Each number is 50 + 10 x the weight over its row's rms, rounded and kept within 0 to 99. Layers, rows and columns count from 0. The size before them is the row's rms in percent of the matrix's.

# layer 3 attention value, 768x768, rms 0.0804, rows 375-429, columns 512-639
091:53 61 44 46 46 34 33 40 23 53 36 35 52 63 59 43 70 52 59 37 39 59 53 75 44 55 49 56 51 51 56 47 54 46 46 48 54 29 55 48 46 50 57 47 51 60 56 50 50 38 38 41 58 36 50 46 49 58 45 57 60 67 43 47 53 36 56 51 64 58 42 55 52 44 73 39 59 51 57 68 57 36 63 45 58 57 54 45 52 59 47 67 61 56 38 51 32 65 51 42 40 45 48 62 46 56 55 47 49 56 56 54 49 74 40 50 46 49 53 53 62 50 52 41 46 56 49 38
091:59 39 43 43 46 38 47 30 44 66 50 68 52 47 54 36 51 43 57 52 42 56 43 57 47 55 53 46 49 49 76 44 28 57 55 60 63 57 56 53 53 54 72 54 68 48 56 43 55 50 56 64 44 56 41 42 44 29 45 37 54 48 48 43 57 33 49 49 51 40 77 44 37 56 51 39 50 57 42 44 56 49 62 43 52 33 63 57 29 57 37 36 36 42 50 51 31 43 57 39 40 57 50 42 34 35 66 41 57 54 44 51 57 58 57 45 59 48 43 34 52 54 55 50 47 50 55 63
093:47 61 69 52 59 50 59 60 45 41 38 43 56 61 62 56 54 44 55 45 49 67 55 52 53 60 47 55 50 55 24 50 57 47 55 57 67 52 65 48 46 41 27 48 40 49 45 50 43 45 52 48 59 58 35 51 64 39 36 40 64 47 53 49 52 50 49 35 36 51 49 49 25 42 53 43 47 42 51 50 49 52 36 61 67 42 69 50 44 72 53 41 42 39 62 55 37 50 56 48 34 59 58 48 46 71 36 40 46 59 46 60 59 25 42 57 45 44 50 55 52 48 48 54 64 83 50 45
090:49 48 35 34 47 54 39 51 29 56 43 42 42 49 55 51 45 44 52 51 41 51 51 46 43 31 47 63 40 58 77 50 63 56 57 58 64 50 50 47 49 50 48 31 57 45 37 55 47 49 61 75 55 63 55 51 45 62 43 70 31 65 60 49 48 62 56 50 58 48 59 43 59 47 38 56 47 47 52 56 53 57 60 68 68 36 44 50 26 28 55 55 55 42 55 45 48 51 30 50 47 40 44 31 72 52 59 63 71 69 36 51 38 33 71 33 48 52 49 67 48 33 49 59 38 64 54 55
088:52 45 35 27 47 20 26 48 41 64 28 45 56 53 44 50 50 55 63 54 40 73 40 56 58 68 41 52 53 50 45 45 55 44 60 49 36 65 40 32 60 55 34 35 57 48 51 54 53 41 51 39 34 44 36 52 57 65 23 45 38 48 50 45 55 58 35 52 47 32 59 47 55 49 14 60 46 40 55 59 40 42 43 45 40 37 51 47 51 43 40 45 34 57 34 53 49 49 54 37 54 45 62 33 39 53 54 66 44 62 36 60 71 36 53 46 61 46 44 49 57 39 45 51 55 47 51 56
089:58 57 56 40 45 54 56 52 59 60 55 52 51 54 54 54 59 55 53 43 41 29 24 50 62 65 70 66 42 33 48 44 60 63 63 59 54 44 71 47 44 39 50 66 52 62 70 53 45 58 44 62 57 56 49 58 61 48 73 52 61 39 53 58 61 31 62 48 43 54 55 42 48 49 43 43 50 62 54 36 47 45 75 43 46 41 46 54 64 64 75 41 51 47 57 60 40 40 58 59 40 49 49 62 45 30 51 44 50 33 55 43 60 62 42 41 34 56 57 57 47 56 51 54 46 36 61 64
091:66 39 50 34 40 40 42 37 41 38 52 42 33 49 40 56 57 63 51 61 46 55 37 48 56 59 71 53 49 53 59 30 54 42 52 50 45 53 52 37 51 57 45 50 53 55 46 57 42 55 53 60 34 46 49 61 67 37 59 65 54 53 45 47 58 43 34 43 45 51 45 47 45 58 32 64 57 50 53 36 52 53 55 56 46 46 58 42 50 24 56 48 47 61 48 52 33 67 63 49 60 44 39 39 51 40 37 44 74 43 35 33 54 43 34 55 45 41 37 43 54 47 41 54 64 57 42 67
090:56 45 61 46 44 36 52 50 54 43 49 51 48 47 35 49 34 54 52 39 46 48 44 53 54 34 48 51 45 47 42 42 61 38 39 61 59 51 41 30 44 42 35 53 35 27 51 61 57 35 49 60 51 58 52 40 75 46 42 54 44 59 42 31 68 54 64 52 65 48 52 51 41 33 54 63 56 53 45 48 55 51 56 57 37 33 57 49 34 37 38 62 43 59 47 48 43 61 54 69 38 57 58 37 65 48 53 47 41 41 69 48 41 63 60 49 52 50 54 24 65 54 27 44 65 43 42 49
092:53 52 54 30 54 46 71 50 33 41 27 46 42 42 59 62 44 66 54 52 46 70 43 45 50 46 51 51 50 46 46 46 52 53 74 63 42 42 50 47 54 44 67 59 44 40 37 53 41 39 56 49 49 52 36 37 52 43 50 57 64 45 51 34 87 55 51 42 45 50 54 52 45 56 49 53 61 51 46 54 57 62 51 47 27 55 51 49 49 37 58 47 55 38 22 52 42 50 50 51 47 54 54 47 68 56 69 37 58 56 58 50 37 42 68 40 69 52 42 46 35 39 28 49 55 46 60 48
102:79 61 37 60 48 60 56 55 56 49 42 23 71 44 40 52 62 46 42 54 42 55 43 37 47 63 47 54 45 41 46 36 50 43 69 52 43 45 46 52 42 53 48 61 63 44 51 42 47 47 37 55 53 42 39 38 60 55 43 55 55 60 57 34 49 48 52 82 39 31 46 56 49 39 67 29 56 56 60 53 43 57 57 59 25 57 46 57 28 54 49 43 74 42 60 50 39 51 46 48 49 52 37 53 34 32 33 49 56 64 56 56 34 41 37 38 36 49 47 56 61 43 64 52 42 40 47 57
105:57 35 44 61 56 31 39 67 53 69 41 33 56 54 51 52 45 60 57 45 55 61 50 48 40 43 41 48 64 56 66 39 39 63 47 52 46 53 59 41 72 45 65 56 67 61 65 66 49 46 57 57 54 62 72 40 51 42 34 45 48 47 39 39 31 54 55 50 38 36 64 66 51 46 59 50 48 62 59 58 57 54 39 57 74 60 39 41 50 52 53 39 45 53 65 51 53 50 62 59 36 71 50 34 57 58 71 41 58 27 60 57 55 66 51 24 69 53 63 46 60 44 45 50 45 54 61 52
105:65 45 45 59 52 48 71 43 46 37 58 46 51 51 63 76 46 41 50 62 53 56 39 55 63 43 48 48 63 44 45 58 48 55 78 48 48 53 43 40 42 63 49 59 43 66 47 45 70 64 39 45 73 40 29 61 29 52 47 59 62 55 39 81 40 49 60 60 37 56 46 55 45 47 59 81 59 52 34 62 56 59 64 56 58 46 67 47 42 54 62 48 49 51 51 52 46 64 39 42 66 53 41 45 64 38 58 37 40 33 48 60 81 53 53 41 52 47 42 35 57 63 65 44 44 38 51 52
103:39 54 44 48 49 67 65 51 55 54 65 42 44 63 45 57 65 49 54 48 38 54 51 50 61 62 48 50 61 53 40 36 43 42 55 57 46 76 50 68 37 44 52 53 51 53 54 63 55 51 53 57 43 46 52 41 59 50 25 38 45 38 50 59 69 16 56 54 50 33 45 41 31 67 54 44 38 44 63 40 52 34 57 34 49 53 31 48 62 38 49 36 41 42 67 63 43 43 44 51 58 53 69 47 50 61 41 50 41 30 58 39 59 66 67 42 43 52 58 48 49 38 66 41 56 39 57 56
104:39 38 31 61 47 43 51 48 54 47 49 55 58 32 48 40 50 62 41 56 48 61 38 42 40 58 41 42 82 53 53 37 59 47 50 47 61 50 50 41 43 46 48 52 59 51 57 51 44 56 47 62 61 37 36 49 34 42 52 54 56 42 52 58 61 51 65 36 44 38 60 48 67 51 71 38 39 40 40 83 55 50 25 55 59 59 42 54 83 59 25 59 59 43 36 51 43 48 57 41 25 51 48 54 62 41 55 56 65 60 52 62 52 50 42 68 41 47 66 36 65 48 45 59 51 52 43 52
109:37 57 60 44 51 44 39 50 43 67 40 49 57 43 57 27 41 73 30 64 56 57 48 45 41 45 48 44 52 48 49 50 38 57 46 46 48 54 47 51 60 59 54 47 58 58 46 49 42 54 54 53 39 47 52 69 34 53 41 55 49 62 44 56 65 37 59 51 52 38 61 39 60 63 43 56 61 77 49 61 35 44 27 35 48 56 63 60 51 46 58 52 49 54 39 43 61 43 45 51 65 41 49 34 59 59 67 39 35 48 61 70 45 42 47 35 55 54 61 59 45 43 49 50 43 31 55 33
103:32 60 61 45 32 48 66 46 42 63 58 49 32 47 51 47 55 54 52 66 42 51 48 47 46 64 51 23 46 66 40 47 64 54 56 57 41 59 48 46 50 78 50 47 45 36 56 61 63 46 32 39 61 33 30 50 38 46 59 46 54 42 66 64 61 43 45 60 48 58 54 27 46 37 48 62 52 46 56 66 64 34 50 46 63 71 29 56 41 50 57 38 44 52 55 69 43 56 61 48 52 45 55 53 48 68 56 54 51 42 48 45 56 48 40 62 60 54 43 44 44 57 42 43 55 60 51 38
105:76 53 63 55 54 39 44 43 52 46 51 56 52 48 68 57 44 55 63 51 56 53 55 52 51 40 60 37 56 62 39 47 53 58 70 56 45 34 54 68 49 42 53 35 59 56 55 48 36 66 57 46 55 37 46 41 45 41 64 41 63 41 63 61 54 53 39 32 42 60 50 59 45 54 51 34 49 46 28 53 57 61 58 57 41 33 65 59 66 56 45 56 50 55 46 54 50 48 45 45 62 69 37 45 49 43 57 38 57 36 48 68 47 75 60 50 48 48 60 58 53 59 57 50 54 54 63 36
104:38 59 38 60 54 50 57 58 49 49 54 49 54 54 63 53 56 55 60 43 66 21 59 48 57 39 43 35 43 42 44 78 45 50 41 52 41 59 39 43 35 61 45 55 48 53 29 42 45 56 58 60 61 24 47 40 67 48 57 73 66 62 26 57 54 15 49 37 54 43 49 62 43 54 54 32 55 53 50 45 78 45 36 64 60 40 42 45 61 74 43 31 50 40 44 33 52 56 51 50 44 45 37 61 57 60 45 55 47 53 43 47 56 35 55 66 57 49 57 43 52 39 50 50 39 75 50 48
108:43 55 41 64 38 68 69 51 34 47 37 38 46 57 20 24 52 48 50 54 43 54 40 46 48 23 46 55 49 33 50 49 47 56 45 62 62 38 53 38 48 56 60 70 38 23 28 55 58 59 43 53 50 42 45 48 39 49 70 61 35 40 51 67 58 67 31 36 41 51 43 39 63 54 58 51 56 53 61 33 67 45 44 59 55 41 62 45 53 48 55 55 53 49 57 41 27 50 47 51 67 65 44 36 61 55 53 67 64 40 56 47 45 32 43 37 52 42 53 59 39 51 49 62 49 47 53 37
101:50 55 46 46 41 30 52 54 52 51 48 46 50 44 44 50 48 55 40 63 62 57 39 42 42 42 47 56 48 62 53 47 56 51 24 51 91 49 51 61 58 72 50 43 61 48 53 56 56 57 51 63 51 51 63 52 37 36 43 42 46 56 49 46 56 38 32 53 69 49 41 46 45 52 53 51 56 45 52 45 37 58 59 45 52 35 53 41 43 56 51 39 55 27 46 49 31 50 67 50 40 42 46 38 55 47 53 49 50 42 63 53 51 58 67 53 56 40 48 49 55 32 43 48 61 58 50 46
104:31 64 45 47 47 50 53 61 48 54 50 59 49 54 49 52 51 48 55 45 55 43 40 69 25 41 41 46 46 47 55 41 60 54 42 42 38 62 63 49 37 49 52 48 59 53 49 58 54 54 47 24 43 53 53 60 43 49 28 60 57 50 51 28 57 66 45 42 43 41 52 59 60 60 52 68 49 57 59 40 55 59 45 55 42 61 60 53 41 50 60 42 59 23 59 54 40 55 65 58 42 43 51 59 44 46 44 46 60 58 48 61 47 50 43 58 55 43 39 50 45 41 58 57 45 32 44 39
103:45 68 41 50 59 30 69 69 42 49 58 65 45 70 60 52 45 69 41 44 51 48 44 55 60 57 51 57 62 61 58 42 46 39 41 43 39 32 41 52 57 52 44 55 61 48 38 55 46 66 43 40 50 54 41 49 33 63 62 44 44 36 63 57 43 67 48 46 25 28 52 45 46 41 64 36 46 51 48 60 47 53 53 48 67 52 47 41 58 65 44 58 39 47 45 60 53 47 57 49 60 40 36 44 48 55 53 51 50 57 52 52 37 52 38 45 52 55 49 60 52 52 57 29 42 55 48 48
104:48 32 44 44 44 35 50 64 47 32 55 55 52 42 39 41 41 50 43 35 51 48 41 47 39 53 49 54 28 60 46 56 42 34 66 57 58 57 58 69 53 52 50 67 33 27 38 25 39 39 33 66 47 50 48 54 51 30 45 63 60 52 51 49 46 45 38 19 65 52 67 33 60 40 44 58 60 66 41 21 55 69 44 53 32 57 45 51 62 63 49 46 54 50 42 58 57 55 49 46 41 59 42 34 56 54 57 59 42 57 33 56 31 41 60 36 48 41 55 52 56 37 44 59 47 40 38 47
104:64 43 38 78 54 43 41 67 53 54 32 22 45 66 51 40 38 38 47 40 50 48 43 42 36 55 33 54 49 60 50 61 66 46 45 47 48 39 49 34 45 46 50 51 42 53 54 57 59 44 31 53 43 48 12 55 60 44 51 52 62 55 45 44 74 53 57 59 58 52 31 46 53 36 46 48 52 46 43 66 48 39 58 51 46 57 64 51 56 40 49 60 52 67 48 52 33 52 50 28 35 57 57 58 45 66 47 55 50 64 71 51 43 33 48 57 39 52 52 61 41 58 59 63 46 46 38 41
109:57 43 37 49 53 45 19 45 58 49 63 35 66 52 56 54 38 74 46 44 45 56 50 29 59 46 50 50 60 74 60 40 47 29 46 52 44 55 50 57 45 47 56 47 46 67 47 68 56 53 57 70 35 53 61 43 51 44 63 37 49 39 60 56 59 56 51 44 50 59 43 51 43 53 54 71 59 49 62 46 53 55 57 60 32 45 59 55 43 66 45 44 40 39 62 50 58 36 49 49 49 36 21 51 32 52 58 48 58 36 49 56 72 44 50 55 48 60 42 53 72 48 54 53 57 53 54 45
101:72 82 40 45 43 51 64 61 48 60 36 51 51 49 44 43 63 48 44 53 46 67 58 44 51 43 17 30 31 40 57 50 51 47 60 56 56 55 35 36 40 42 54 49 41 61 37 63 36 34 43 68 47 38 37 55 50 58 49 48 49 50 46 56 25 40 58 40 61 55 63 47 42 46 29 51 49 61 63 52 51 50 39 51 48 52 44 58 49 61 41 48 44 52 59 46 32 61 64 57 53 40 33 51 45 53 54 53 43 47 53 47 65 45 58 50 33 42 38 44 53 56 72 41 39 56 53 47
102:42 49 48 35 63 71 42 55 59 37 51 49 39 50 51 45 45 51 50 49 58 47 36 38 53 44 59 50 52 54 48 52 40 42 40 57 52 44 55 46 49 57 60 50 57 42 52 49 42 67 51 17 42 53 53 38 68 51 45 49 44 61 64 35 29 45 50 38 42 47 51 43 55 53 61 58 55 69 53 64 46 60 46 55 60 48 62 48 57 66 48 59 51 45 44 61 56 50 42 50 45 33 53 44 62 35 32 52 66 42 64 54 68 41 68 58 60 59 54 47 52 52 53 33 41 42 64 57
107:67 57 69 43 44 40 48 57 40 72 52 38 52 54 53 43 55 46 61 51 50 44 44 47 40 58 58 55 46 52 16 48 56 48 59 39 51 36 53 54 36 51 40 52 46 42 57 50 47 58 46 53 45 53 47 35 32 59 42 65 63 60 50 53 61 51 46 50 39 45 46 37 48 46 64 52 58 64 61 35 56 48 26 31 43 43 42 50 54 48 48 45 63 54 57 43 69 51 54 31 70 28 45 26 61 65 52 38 53 47 43 50 58 46 57 52 59 60 47 44 53 53 61 38 51 52 57 42
106:30 53 35 59 49 44 58 56 73 55 45 40 44 49 55 48 55 36 51 44 68 43 40 42 60 44 27 57 45 49 62 52 54 57 34 49 58 68 39 56 48 61 45 54 50 43 60 49 60 59 22 49 48 47 62 67 43 54 44 36 50 49 46 60 43 29 53 40 57 48 58 43 58 55 52 65 68 51 48 42 55 42 46 40 52 46 36 50 41 33 48 37 49 56 49 49 57 62 58 54 46 65 39 49 35 32 58 60 49 39 59 61 67 50 57 56 47 35 53 57 44 58 51 50 52 47 66 51
102:57 40 64 48 47 82 63 75 55 46 53 47 43 67 60 62 54 57 56 58 44 55 50 62 64 39 60 38 63 32 51 53 48 61 38 60 53 55 49 49 43 47 50 55 50 58 45 41 60 44 49 48 53 61 35 69 54 67 43 39 48 45 30 56 53 35 59 47 66 51 44 53 49 62 60 59 44 63 62 48 46 45 42 38 35 57 34 45 48 33 48 53 56 57 68 59 47 50 53 26 45 52 46 33 59 46 47 58 38 48 45 57 46 36 44 36 53 67 50 43 50 64 44 36 38 46 56 47
106:51 49 48 46 45 41 33 41 57 46 53 62 39 50 55 50 50 43 46 43 42 40 50 45 55 51 71 58 54 63 57 42 44 63 49 43 49 62 57 30 44 49 40 57 55 42 48 60 54 52 62 51 76 54 53 51 55 44 39 46 48 43 37 36 18 48 43 48 35 44 58 59 43 54 60 68 55 57 54 49 46 44 31 60 49 47 58 45 37 53 59 44 53 56 55 56 57 49 34 50 62 66 64 57 41 50 60 61 47 42 52 49 48 49 45 56 51 46 49 59 49 34 43 74 48 31 51 39
104:44 46 38 45 51 54 73 45 55 60 53 43 38 64 58 67 52 57 62 58 40 47 52 45 69 28 39 60 39 43 46 59 63 48 67 43 37 32 65 51 42 51 52 58 53 57 57 38 56 43 51 40 43 50 48 47 43 45 48 51 27 57 55 53 81 35 53 61 36 55 54 62 38 39 61 55 60 55 47 45 58 62 42 46 45 57 54 44 49 55 64 75 47 60 51 51 49 49 45 44 57 54 46 52 42 46 39 41 45 42 67 63 66 61 60 62 52 47 47 45 58 47 44 52 45 50 56 47
104:64 33 63 59 67 70 50 54 55 49 70 28 56 45 70 61 43 55 39 36 51 41 44 45 26 58 60 56 52 61 54 48 55 56 36 51 33 45 55 36 40 53 51 63 41 74 35 59 67 31 26 58 47 38 54 52 57 53 19 49 46 43 59 57 55 53 46 54 57 42 61 39 51 36 66 49 46 70 39 42 47 52 49 39 55 49 52 50 37 56 40 46 62 36 50 41 52 57 52 42 53 34 68 35 46 42 38 69 64 55 48 40 31 58 50 41 36 48 47 49 26 60 63 66 60 45 37 64
103:36 34 55 54 28 57 41 53 34 49 39 58 38 47 57 52 48 67 55 50 48 50 56 55 50 60 59 53 48 40 35 45 44 64 41 48 37 26 52 63 52 49 63 77 54 50 56 60 41 49 44 46 27 42 46 59 49 53 78 50 65 49 59 63 50 40 57 71 49 50 39 42 53 66 64 59 55 47 50 50 49 32 59 47 33 43 60 58 51 65 56 43 70 56 33 42 35 38 46 54 44 23 51 49 51 39 59 65 52 41 41 41 42 62 41 64 56 42 40 58 28 31 78 55 52 49 53 55
107:63 59 44 54 70 55 37 53 52 57 38 63 44 47 42 65 51 48 43 40 50 48 45 58 38 28 46 35 54 56 27 48 53 54 48 39 44 71 74 53 54 36 76 56 50 64 46 54 55 17 41 48 37 48 47 59 52 52 39 35 38 54 54 49 52 62 43 46 53 62 48 45 58 59 48 54 53 25 47 51 58 37 61 55 49 64 56 40 51 50 68 39 39 53 55 39 45 38 45 40 35 43 48 55 36 45 64 44 53 33 62 29 69 48 31 59 43 50 57 47 38 66 50 53 40 59 55 41
100:41 48 45 63 31 30 47 27 23 68 56 59 53 65 60 78 46 35 46 44 45 54 58 48 57 43 60 51 53 55 55 46 64 58 44 62 34 67 33 40 57 54 61 60 50 46 60 46 70 41 50 61 39 54 42 37 63 48 24 47 46 46 55 47 55 59 65 31 57 44 42 38 29 58 59 38 59 37 51 57 41 57 26 52 33 35 30 71 39 50 48 48 49 68 52 49 44 59 59 66 44 63 46 48 43 36 39 40 56 60 50 37 51 54 36 42 71 46 61 55 58 43 42 48 46 55 45 50
102:56 61 47 44 44 69 40 51 53 49 50 33 33 51 46 57 54 57 65 65 47 53 51 49 51 43 50 44 62 59 32 46 40 41 60 36 48 58 79 46 37 44 57 59 49 43 42 55 42 34 46 37 49 46 51 46 49 44 39 53 47 41 57 62 73 44 64 45 60 32 36 34 53 44 55 69 42 56 55 60 57 53 59 45 38 47 61 68 70 38 44 52 57 59 54 52 46 34 47 36 45 35 51 70 66 38 58 56 40 54 31 51 51 60 37 60 32 47 39 67 44 51 54 46 35 53 60 49
106:60 55 45 44 26 41 37 41 46 44 50 35 40 52 47 50 58 64 39 39 35 52 46 42 40 53 58 60 48 52 37 41 46 54 58 41 55 49 39 49 56 54 63 60 58 43 61 45 45 56 53 54 48 38 40 52 42 50 47 65 49 53 50 60 54 53 52 46 39 60 50 45 50 51 59 64 37 41 41 53 45 41 41 68 61 45 37 41 55 52 71 48 64 45 51 38 35 45 47 41 50 35 21 62 49 60 47 39 56 52 45 61 46 43 42 56 38 52 49 35 55 51 75 41 35 46 53 39
103:40 47 59 47 63 49 49 53 65 41 46 57 58 53 43 40 78 40 45 49 47 47 41 66 49 37 49 52 52 58 51 39 38 34 54 43 76 40 45 51 52 42 39 48 45 58 42 44 60 68 46 44 70 26 50 26 59 40 55 56 41 37 59 60 70 53 52 30 41 37 54 38 47 50 55 49 53 47 52 47 51 49 38 46 64 48 31 52 52 46 53 53 45 62 47 39 72 46 33 43 44 58 42 60 43 54 44 30 51 45 52 44 52 67 50 59 31 58 54 50 54 57 64 43 55 49 38 38
106:61 51 53 46 45 22 47 45 72 57 43 44 49 40 60 44 42 52 49 53 46 49 65 58 44 61 61 49 50 68 51 40 43 48 65 58 47 53 62 29 48 32 42 54 55 60 39 63 41 52 62 36 51 56 32 50 61 42 71 53 42 43 80 68 40 37 73 44 47 59 56 50 61 41 69 41 40 47 40 53 37 58 61 50 58 69 46 43 43 57 61 34 69 41 70 56 50 44 53 52 52 61 52 16 37 44 41 56 46 52 46 53 63 50 33 45 40 54 47 71 41 45 50 55 61 46 56 42
099:39 65 66 47 53 63 53 65 44 45 56 48 60 56 49 49 49 50 50 48 30 57 27 84 51 55 75 44 47 41 51 47 51 43 55 56 32 76 51 69 57 28 59 46 52 38 54 57 36 47 65 41 40 43 54 38 51 63 54 37 65 46 56 64 45 49 46 67 68 65 51 53 49 38 53 63 35 48 48 62 52 50 59 54 50 44 44 40 42 62 40 35 69 49 44 59 61 55 61 42 40 28 52 67 46 41 43 58 52 45 53 51 47 44 40 72 47 58 52 65 50 52 59 56 45 63 70 62
103:40 47 41 48 40 32 48 45 56 43 47 42 57 47 56 46 50 27 48 61 59 68 59 32 42 38 55 50 52 49 43 37 73 49 62 55 58 32 50 59 44 43 62 53 45 60 39 49 45 32 63 55 46 34 23 48 46 53 67 52 30 63 79 48 51 59 49 53 38 41 43 56 49 38 41 61 35 34 55 47 47 64 38 39 44 54 73 54 56 43 59 37 36 54 42 33 52 50 55 59 58 53 48 32 41 40 42 59 41 67 44 36 56 49 53 48 49 54 55 62 48 47 71 42 45 57 38 48
105:34 33 51 30 31 49 42 50 57 37 43 49 47 55 60 33 46 63 61 65 43 46 45 56 58 43 48 54 43 68 36 35 57 50 43 58 54 53 61 53 47 30 39 47 40 47 46 40 52 64 45 49 47 38 56 60 46 47 35 51 43 48 36 60 58 64 49 35 49 41 48 26 39 50 62 51 55 56 31 69 46 50 49 49 43 37 55 52 44 58 53 36 47 29 52 59 51 61 57 57 36 47 52 59 55 56 47 55 47 67 46 57 58 49 61 52 57 46 58 41 45 47 55 42 39 35 52 29
107:49 68 48 46 46 59 64 55 60 55 42 63 58 53 48 45 48 29 54 52 39 59 41 54 51 63 55 60 56 69 54 72 36 41 54 50 48 36 44 52 48 50 29 54 46 32 39 43 54 47 49 45 33 47 68 52 46 60 59 42 40 64 47 43 48 63 23 25 44 57 54 63 45 52 53 62 47 44 48 53 43 59 30 30 68 60 50 71 41 64 45 39 67 58 47 45 43 59 65 41 47 44 58 51 53 70 52 53 49 45 58 43 55 50 44 35 49 43 46 42 48 49 70 53 37 64 50 32
106:47 57 73 61 44 61 62 56 53 55 44 62 37 56 41 57 48 53 64 55 60 52 48 37 50 46 57 42 66 57 52 67 49 45 44 44 35 37 46 35 50 51 38 50 46 37 41 41 60 59 55 45 49 42 70 44 54 38 47 35 61 42 64 34 62 51 58 54 72 59 57 64 67 51 62 21 50 45 60 74 39 45 38 47 49 49 49 62 62 39 57 61 57 39 46 51 42 59 49 57 66 41 33 34 55 50 44 35 62 53 22 46 73 67 38 48 54 50 40 43 40 44 57 65 55 61 55 44
101:47 52 36 68 34 44 53 55 39 61 63 58 41 55 57 53 57 62 35 42 47 50 60 55 43 53 65 59 45 53 59 43 53 49 57 60 53 68 55 39 49 58 39 69 44 30 50 39 52 45 47 48 69 38 51 51 53 49 50 44 36 68 49 47 68 46 58 69 62 45 58 50 29 70 52 55 37 43 59 66 55 48 44 46 61 42 63 53 27 56 28 58 44 52 63 49 44 44 43 51 56 23 69 45 57 42 50 55 33 42 35 46 54 53 45 43 59 35 45 42 71 62 36 47 63 58 29 37
105:43 72 58 34 44 81 47 63 52 37 45 53 61 37 50 41 48 45 55 61 59 38 65 62 45 45 59 71 47 45 57 47 56 52 59 45 41 41 55 56 56 39 54 39 28 54 45 55 42 36 48 44 30 52 46 44 41 57 77 52 49 60 49 58 56 54 28 51 59 52 37 48 54 60 60 27 45 49 59 37 42 52 56 61 47 48 54 47 55 48 35 53 23 82 59 62 50 55 54 36 55 62 52 37 56 54 57 59 45 51 63 40 40 55 58 46 49 49 37 64 46 46 56 63 46 52 53 40
102:40 39 54 59 48 47 64 53 28 35 49 55 56 57 63 45 50 54 48 45 54 54 32 53 59 56 59 66 59 27 36 57 39 47 53 43 49 47 51 33 50 57 40 50 47 52 41 64 45 56 31 53 42 32 48 52 54 44 51 40 44 57 28 57 47 46 62 50 53 42 43 49 42 52 46 67 42 51 58 52 40 47 49 55 51 50 64 31 48 34 50 53 68 29 39 55 66 44 41 43 51 49 41 40 44 47 38 40 46 47 59 48 53 34 43 47 49 53 41 41 44 45 31 66 22 46 64 34
106:55 35 77 47 48 49 45 38 51 62 60 60 45 60 48 65 57 44 33 46 62 40 56 50 42 55 42 62 61 51 37 24 36 52 47 51 53 49 62 57 42 56 46 26 56 46 40 59 44 44 35 63 45 60 48 43 43 43 46 54 60 57 55 55 58 40 55 51 69 44 45 52 57 32 50 51 42 41 62 40 57 39 51 42 54 34 41 47 27 30 55 42 49 41 37 54 65 62 32 64 42 63 30 58 45 21 43 50 55 62 44 52 48 58 53 59 54 41 41 53 20 43 61 47 51 34 42 47
102:56 56 60 45 52 51 51 52 40 59 71 38 48 46 51 53 54 51 47 58 57 49 44 41 38 56 52 52 44 53 59 46 41 53 30 53 43 33 64 58 54 42 63 68 35 55 55 45 55 65 47 49 44 49 48 43 65 56 52 56 45 44 48 55 63 54 52 52 49 61 42 60 39 43 43 49 52 52 31 49 47 47 49 39 48 36 47 45 57 52 64 55 65 59 53 62 42 45 54 38 55 53 46 48 29 63 53 49 55 53 55 45 37 50 30 44 30 54 41 68 52 41 34 49 43 41 60 57
107:48 53 60 67 52 19 60 42 48 55 49 57 60 52 66 45 59 58 62 48 37 44 56 47 44 38 46 41 41 57 50 69 52 40 39 53 55 59 45 66 49 48 58 44 40 53 53 35 60 75 37 49 41 34 33 31 52 43 39 51 60 61 54 57 56 54 54 65 52 46 42 47 52 60 45 43 54 62 48 33 37 43 63 62 54 37 59 48 39 25 64 25 57 48 44 59 52 54 62 56 40 50 48 56 45 49 65 46 60 54 50 37 53 39 51 60 55 47 57 60 39 61 68 56 53 34 32 59
106:73 71 42 45 47 51 43 63 51 46 42 36 56 64 60 39 56 46 56 39 44 53 46 65 38 52 67 52 55 49 69 46 34 61 47 59 52 58 76 59 46 39 60 50 48 55 56 33 65 52 42 56 42 48 38 50 41 47 51 48 55 68 37 55 55 58 52 53 40 67 46 44 40 52 53 55 56 44 46 58 45 43 47 49 61 42 38 46 60 21 57 39 57 51 34 47 53 38 54 68 57 43 41 46 37 57 56 49 65 41 37 38 41 50 63 43 67 51 65 42 56 50 45 61 48 45 36 53
104:47 74 42 54 53 54 37 63 35 50 61 25 54 52 58 48 51 53 53 37 51 49 55 62 29 50 75 57 38 45 39 48 49 68 41 62 63 52 50 48 63 55 57 62 59 78 57 46 29 53 28 46 53 51 43 59 66 41 42 50 45 41 61 46 59 56 58 60 47 49 59 46 42 36 49 58 33 43 33 34 48 48 59 47 34 41 56 60 42 76 47 54 45 40 43 54 55 49 56 48 47 69 40 41 32 42 50 53 60 31 43 73 47 49 48 56 33 53 50 47 73 60 47 57 24 67 54 68
099:56 61 41 72 41 59 50 45 69 65 46 56 36 49 46 43 49 30 32 50 65 54 36 54 35 48 50 63 49 51 61 50 49 55 59 54 55 35 47 48 43 62 47 41 34 60 33 65 57 38 47 52 48 57 53 43 44 62 65 72 49 49 60 75 40 52 61 44 61 64 52 43 57 44 50 66 47 48 61 42 39 62 52 49 69 61 50 41 66 48 46 58 50 56 52 50 51 45 49 49 39 34 46 36 55 48 44 33 32 46 45 40 45 36 54 51 55 60 50 74 50 60 65 60 41 46 55 43
104:49 42 60 52 55 57 40 59 44 52 51 53 50 42 61 60 55 60 35 67 40 60 59 63 51 33 65 50 48 45 48 45 47 54 62 45 51 46 42 71 47 57 56 42 28 63 44 53 54 56 55 53 54 42 57 51 36 50 51 49 46 49 51 45 48 58 56 55 53 71 53 51 42 46 36 58 68 52 52 53 37 42 56 63 38 66 58 39 36 62 47 55 52 43 44 51 41 43 56 30 64 42 60 37 42 66 67 58 63 63 51 48 45 65 44 29 47 42 70 58 60 52 73 43 46 56 40 82